Weights of a small GPT-style language model, trained from scratch on English Wikipedia.
Size: width 256, MLP 1024 GELU.
Architecture: LayerNorm before each block, tied embeddings.
Each number is 128 + 32 x the weight over its row's rms, rounded and kept within 0 to 255. Layers, rows and columns count from 0. Numbers have three digits each. The size before them is the row's rms in percent of the matrix's.

# layer 8 attention query, 384x256, rms 0.0381, rows 149-198, columns 64-127
114:131147126110137177098165170053086127162137121114164111146105177096136094180165107154109063114165125124132198140149148106125111096117109128148121180126126105142145121121137077131133159101104135
120:099163114187133129109087087066119177076176171134159208068126087098141075078093174163115112093155116164113074111155133142099161145174098194142124186155078114111137149118119133164160152111098118
122:110167105081136205178154116155139135151150138150142171072102040162132083038154132161120096065114156090111179094126124113158110163131171144157109149159065093151135144143176127156115157192112129
124:113120171134133123121145066119078152128165125157149161094085174155142149149070156172166066113129140123142171115109101113093094125151170125131119165138138070133137112089108105051104187087144142
114:142159161093148148093163205101083087128195089100098113084142172174134164116108081145143069113113148136126118177167158147150137113108168109110102071130169123104088135105038200102123143056143097
127:144150152125120169181150141179124180194178118135125164156119085087121069151131122127160174108088107152106047213102093134135146134103151187108146082192166134146094159109068104157139140087116127
113:099151146134107099041187147160175125155090132159134090107151072149152150121094167133137159121146106112110127155131157169173124162100077146143120160061085117156082125068100171123131116090080107
118:132163216109098139110134133101132146182117136138154125143115136093113188126167088157155155181148130124117138157141116118117159087113123126100132117154127139147148137133143102164132154161134182
123:088101122085182122142149138108105151150113059139171156166117112188130149139102090113112168111096124131110109174137172100121204129135142180114085161114140123147111181174124113143163137087124168
121:109085177157113109073148082105161142147151112157143101152139082102110116152174079082091112153118148132196127156130176086140156129145180102188135152154107114126181150118123182183162129072183189
127:138086189085115157112114087149176064160117095153131128091167140117087085142132104108095114110136080116160132109126125146113080085155067184134122123162103149105175170146159067103139101090115157
121:067109116132089091098170188117097140125101129116086157168172118124105124108171146143079128114122148126112084131100087163120158112042122163142122107074137123089143148081133199131107125118160061
119:144124195141111124150068107185126138109080152190126114097133131155113153106151130137154114117135096191168123122137165073121120170086131118118103113108123113099134143137151159168064135115113150
128:103149172152089131146149115139117133116132181154166105173176112115124116173074160103120176188175179077127133108111089161127104151114144154134074114090094097148120147136162105164127167177178085
123:078113120099094131131131091176083105134135115139157095198174159112142149121155101137134089158165172114150157126130128103174080145188133154135167083105163139122079079094176134161146128099125129
130:095143125153117125102129135104138136102113060085191093100162154156079157147184056165141152132130102110152060120053113126138149080104071109162152148142175110115151051132104137071145156134114163
125:164065087156086198114087095044116170153095157135127163097137121110124107083165105157124099201136094122111101171152137157148152145091080101138148107046134133201111130098155149120114110160151179
119:102103162125087133106161132139148153124134175095152110130143054145129114068120180103131175113155157113151134159182161163191172139103155140157164133163151107134153159114141042072052170225096082
123:161139117151131113139162140068160158054115114133113181203070111139160173141168153138091142124103097082142125108135156116068142095130118158096174085146126094154104124108127158098126104075117112
118:125119109125086140103132085160154182115165137137104129206118221115150103160146156077147100140086188154118122182147003088108130111157095113135136125136099102130119117082128148134105118141136134
115:162127092107145146137174092121124084152075144172153120096119126094145151151124149135085091147116055096094111090159077134126059116133172100084141147141125100086154099050145136126133136177153173
121:189170130161132081065129125115192148184140133091155122110155094180154132100134163143121136098106144138115166128134114119151157155164156148174163080121079178145140156117136110120105102136119141
118:127065132151148175135151086091120122143077133076191131123113116142114075199044114140108170172153159141108138114149168107136127128109135060132065096160131078126109149159141102149109158142105121
132:118054164088141116160109105112114130119139113108101143180105156128147084204101123169190153126154122137161158112127137176147179137151167162169170093129108188098112110111111166125145088151110131
113:093151148139094171167183109149118127128181116119113092106172169158144135188139175129161169109108126168110117120171196134102116139136099113166158121110114094139067115142106135205115154113095117
127:133139130177139098094190084153149158147049112107122150161132106175085142056116173140136161130053104107135174155175074109159155178088131103134110108121115104151094087162141144145141165145132124
115:160124159152149103107123086134137135105067123192171100163084135152122129151169124104102103120140103101097135099147175122153116134141195153143178144180107121122103098131071158125103112180131140
113:175104164144118187081071088141106154134137178144134144144139117115097113099193122138137155113141099110127144071120126130126160101170116168158088075185170135171083132121130096154096117117119140
115:103108210130169113109173173110160128096164159185129102164114154131105150090093128078106151142078091135138195135139114158140147105119164157121086083108085125093117141112041141099138144092137082
126:104115126156137104182116144123088194184098172139169173090116173137160103128139092166150094142165163145074138116115102111102149069174112117163152110112112164133141117131189135097150108120055060
121:127148058128189144117127085100121085084159113118145116127147120142198131147175112134156084119116075153119069160080138153177158082110116133157100097115164114098084164111141102174161140139141090
122:167136102102161161164161127154082109098088147121142091133099036099118146176133086136097116146143136162116097119162120151089162144130115111157100159134164109119089140130133120097146149139123113
118:184118032108129144101126138109152115175124140115113124156129122161094138120131152168102135064144215159120135128146169076111079163125101175075146143153132146125174093134153126159119111066126156
127:103162176102202137117144105111139115197128161099152107116137161091105138183092192162126154077134155102160100159109114045144163149133152075156086059155189152146153141097161128160106172119032124
121:155148106142175094170120120117140150135115124079122161210107142117081168121110153162157129097106102174131177098091126129113124098106155119172117166115060121144137190158104139135119146144110117
133:162076146095099161161147122137112146161132083138123137148116139105150176095158066174144061141077176161142102127118125145104094109126080111059230098107156143097148092136135163138117108144100120
119:104133184154140106119142133082089108150165143168124104193137135152117131142134152110126173080131112120091122098158137150145143116139147137051097187134125137138147108150122074147100114152088132
118:129125125126095150124155075125138087089097121137131117095082081106106135117142138141073165112125137117078151082147122134153155133113081111106169091154123087127178100107106165043133086133086067
117:130151104119078158129194152096104076070123141093075072141121151143112096101149141174135151133145132220082132170111073153139114170126174137102121135121129120090100091102145026137072108144146061
123:175148103108118146116131095116065050071094076111128148105134116110134123140138130103127147156144102111185181137201105116083132129092077134125112153122127137174141147111077191162129078167174124
120:127114145144141167139174111139217139160133024121150133067118113125097136135124173099168152088118154064152175088103058102133110133121137118119158096153138106132104164123225132119176130129150121
119:123138100118149083131077144139053096155110080121109137125145149139129111116098124202118119137099153091136115117117123152134153163107114121128080153211141113096100111132135088091103138143115104
123:176117079110176194055118130203115092108121141168130094152152168087105133134084162075081108131103098116083137117099133119102152127156115101101111123064144181206117136088121134151226101144139066
113:108095128146120135129088126148126045124127141151195120160074152157072098066096151162094073188066110175126142139169129072120131110129102101126099110102074057118187118138166086127162138134147086
122:080133142140124133156157129154128131087112162112108135124199153081100150114119127131139145127112137118125116112175090079121172179127111144140101152188147144145122135188138191090136114120130123
112:195119120143123143129117165119167116164091127138046119068172084089144128099127109149155147125150132075124082110131172162140124184134150140157140120193152099130133147101144187168141073092147131
122:109185124147126126061093056118103123181048124104117125135177138177211172073106144171119088140105116167113121088105078143136081098134083157099104122125138124149144133150079155115148111138122103
110:156144113141137102111113107125106099161093149113121079105139152097074111184099094174135112112096121178165085085186141144119159067102138108120171226160163094103106125155042112139133167141142132
115:095151129106134176102178055106181181106163147100146110124150122085116162103108139120077129122123104156165126087141132148129146163145069109073118160147155153159123154211111142112075146081127117
121:089152146143140068116109117086093130116112150113153129123118131078168085120084126128099123172075197127088211132085097208147060144130116092158115132164105121069117142176124068173080105144074134
# layer 8 attention key, 384x256, rms 0.0391, rows 149-198, columns 64-127
117:114164183094127122113118173102098066171151128128158139130084161118092148157119075128216163086170139116118126157109157144079128148125116082087100145140138143130151128075097172113135130108117178
125:163108098167131147115051130112160094123148138089165173070127116065117095074088147129161160121123159105123093105157127073109154173135123178100118121176125113175173107112119157164132154082140095
123:123147114120163178169121119124120151106161093117211134121108073104169098069131068154113130119107146086106181087115161109092092142116112110176129197179127119098149188151142113186089103127137172
124:149095190180140150145067133146082101126187152122089114116100131113124162145120156080129079078078151071142101196148159132072114099133165163166169087108140112154168096131087114121183199121112114
117:109099133105112111139120115097066130138192151090078078110116108104098196118125072092096084138074170166087108141185140111154145142108193106142079103104128123106148181124111130108192138091165131
124:111171106129100145108097170150097100140188119145117152148159132106161149195152084140155137107109096144123065145129143132134128119139149134097156119148061091159062146136146087206129168145128125
120:116112122113130131070131125102149118197154145102102070086117097147152156107130162121169118082136105134129084063139224108188123131110073183184171081107151147142142127109147111143102135118103121
118:131146159118142138107171143138080108128127123128139110162117147086146138093079104109126111122113141130080122131131089130097127116129086170133189125062113178102123133073158081154179154129122149
128:049085140152176178152137144126104172135137123131130118188069096138187150111063089145167093112125107157168128164097088133123058073086128153133068155146169156099137115166143128191103174110102171
125:141160181095069200075129163145194150172151094103083175127131110137130131111129160110082099099170132172157116152115068130101129107164078075196160116119154170156166095094128139162124142132149135
123:125167133136173150081101146114182063117055118134118078108157143131053128098110146122090193110146119122149137148118135153131102054127110102147101111088154180127133149155137067126116119086066153
125:161111120092097119107161160150100155166112151107125129115133108117101090116156108120169088076150083102119089176101101171124118172115089170118130101160130124143127119113157135115118170079114072
123:100117141132184160111074096155096101094081114210125140149150092093148164145090147123172110120138049162177143141123188087130126139079138110155113088144167121118102120123102157127101126144109108
126:131094163171135129114154124070162126138137184159115167123192102121131098119042117051113108142112157111083110125119114122158116097152138163158075109176058133122117153166137138124080113117084103
119:133096106147125108133089090141091100162164219145179133204118125144102097121123114144120134133185109114111115176096104108101140143185132160164063139097150111094162113078147109177146102126063152
130:124122118155085139097117132124112111099149080101139058151145122201109143105160095170113068090092141070189088108043096095130183091105090130190097164144142092086112097140116149105155181106082141
125:116117104181145181112157104066117177131101129147115138086128051137079163095148078178144145164108119121129152152115157157128139094093081134138140088089161128136068098178139160178178172165175091
118:098124139152106131112138154119164120151157189079152131154183112144164097111102080074130131100158189084151148185150145135150154134125153078168186121169096120169091164098154068129136126146096137
123:105115069136092125152101144138139130159102101129134199131112158083137117211149152135172155136087116064106104099113172112116148066124141115126135122132086124095091128116135138139145172087106095
121:163127091118088125137126106131150117077110104101062134124111094079128111133096137085112117150132141187102094133169100167059072061162109127128171152120086103107133128132118146165127103135144058
117:139155112120054148168184108164068082141073169167155087106136169116163130146121126138154096114152073116142101092213121127172112204145170106096172090100146172138177093053147132122147102135178134
121:171141123130123077142131119136143101183099099115132187090093140108147139101156163123151202068093130165122134063159180131123161102110174163178134155156124191155167116098117166097122102069159177
121:082110131208095170190113107074134130119087080060167138126114150123114079118140131161108121148128110139146137084156113094111133089085160118138086129127121097115248162139083097115138132115158098
128:132136094147173119146083098114127105109079158119124168123101150135164133176127134138166225125153120194149167146098091125121139104125189181153143120132156138126138109131136159147114125109122138
117:128103164184113147149142131115098063113164130117058151140134173138160156142095134095138156079192163117137129076146134084147132158146084208135207110170128100153089134169115145170124135132110060
127:140144108191089115105189101093165177095145177143145169138090139123157136091101130128164162145154150125092188147122091090104182169074138090143083100088126096170112069169124126081142108113125099
114:143087139175154098105112128120159139108142164112147140153162150112090139116136117149092183164123046115120101069124169148113150129154111099121198129136111117138076118132101152158068134183135157
120:133098114156059171083111136130146064138127111060170092150123179105169166110163112102121207112135128139100136126086139144137144090115095130095098113153111118133138142149149135124132176091139158
121:100188156145117113097139140073157091081159152171135094165082167138131097141115102071124180115092091150136147138128145152143142107084184143176147126107111073116191168111122127164120170102157056
127:076188113159150117157157136147141132186086115109173061106098095152157114134091147121158120209150163113102136090113157174074132037156150161218117115119135121128105109166145070101153113111164081
125:135141087127152180139148051111118177147179116120182119109078095163187154130158137130142119095097138121104059156064140112168111070157140172144104161149150159117066094073119136214187164176122135
121:111203131113159183089140142097084090096097183137198132104170118117095152145122143131141174143138103122127108105107071190074100159199126110112142112164088122133190081106161085113132154101162114
117:169129102137099157083094181119145138145150087191130125171129174150141132148175212147117116097172194182151086126143141113107089122123113117067161166099113111112167127093180183097123132114093136
123:190144116160171099148174145135145107129126159089100153155182135114112192132112094130076130080105172152165117146161150090163066145163148137111124071078157157087173142053144123113089126102137124
123:132186145116087147120164172128092149161112197091153151107090143149167143117096132116144149030126097187143109159093093152115118142058096136141145122078074151152133187141089169105174159132146153
132:134043144100085118091111094154144129171072054159088177095095088137142121084126100152165147128132124150184123122130129092134089131098091103052156109110155140110103081133139141114116135131133112
116:045172118119134110115110146071105122075183103163068095194129127143174133083124115127089180132113110106087152080182157139128104144085114140078101170150083172129084102145110081144126050137089153
121:146189204173091075119139119153128142173136160120153115098147094154185133146158102153078107120129204137104168115076139119127099152106105123082139113179162072076119112158104162098211107114115151
122:175168172126139113137226120121105144066186154084172101185148063142110099068120108143179136138088128192084066087148128100098136107111143133103145122122100097095078115089131086165127110137151133
126:153132103123086180124071170129133181118125070183123067080132100102110097195063057142085163108134138075124155118191097107142167145125084092134103159142163086138074147088117181167077092120154156
122:113154140128116129123207054179167137149178104129123111113136162154104085163134102186157118138122160115123189098145104135047113135118123125165142120172101144130145129080231142142093126084128152
125:131155107094173125111104152116108116149115134146124146116079052133084161122135146216150132115132170135156127125147139108134153153115145113156126186172100066139174159149161115144160178146119102
124:186135107111205167061104098195092083122094079137131109132142131143166130100064152087159099112094102120145200126091122141107131151132149158113150110063123141127162188153177138149168082123111088
135:103101073165109153107103078079114056104118153131125100150023123134102090072110097138096114148123139148099098126166143130067189102116133118109080140113128106076174135177064113143136099133127059
147:130151147144167114142140158096071123097100156097072118134172175126142108100121185084129092162142143137141184116171067104080163180129104129112141117198115129159137158191140201081126099123123091
133:139150102145153143072094151066116124134100142128074149081125160115147135083164112153072180083162133087134149095131142154114131123098135068166134134208196138096099167116177136166092134101126151
143:139153094138144141054161144140180128167105133095159157076153131167162154085109135099164142095130146137140092120145114158180148125139099144119138165069097191179094152142079131059139174119121086
128:143142109118070117151060182135136144081152109155107137121078168081129096160103037143131140111171135113145113090123064100152174172118115111109131147117169080166186202090116140132097088066155201
135:127086063119131182145093100081179181124115148082140094097144199125069147167141139104162170145124092083154153136169099087143150144152148097095079142117156119224114141149120162175086172057117127
145:163173145164193090153143139097171166103157190168132168092140150116077069095104113120111181167117155156084164160211110207125084146109107107140080134117189144100129164147121145105157129101089133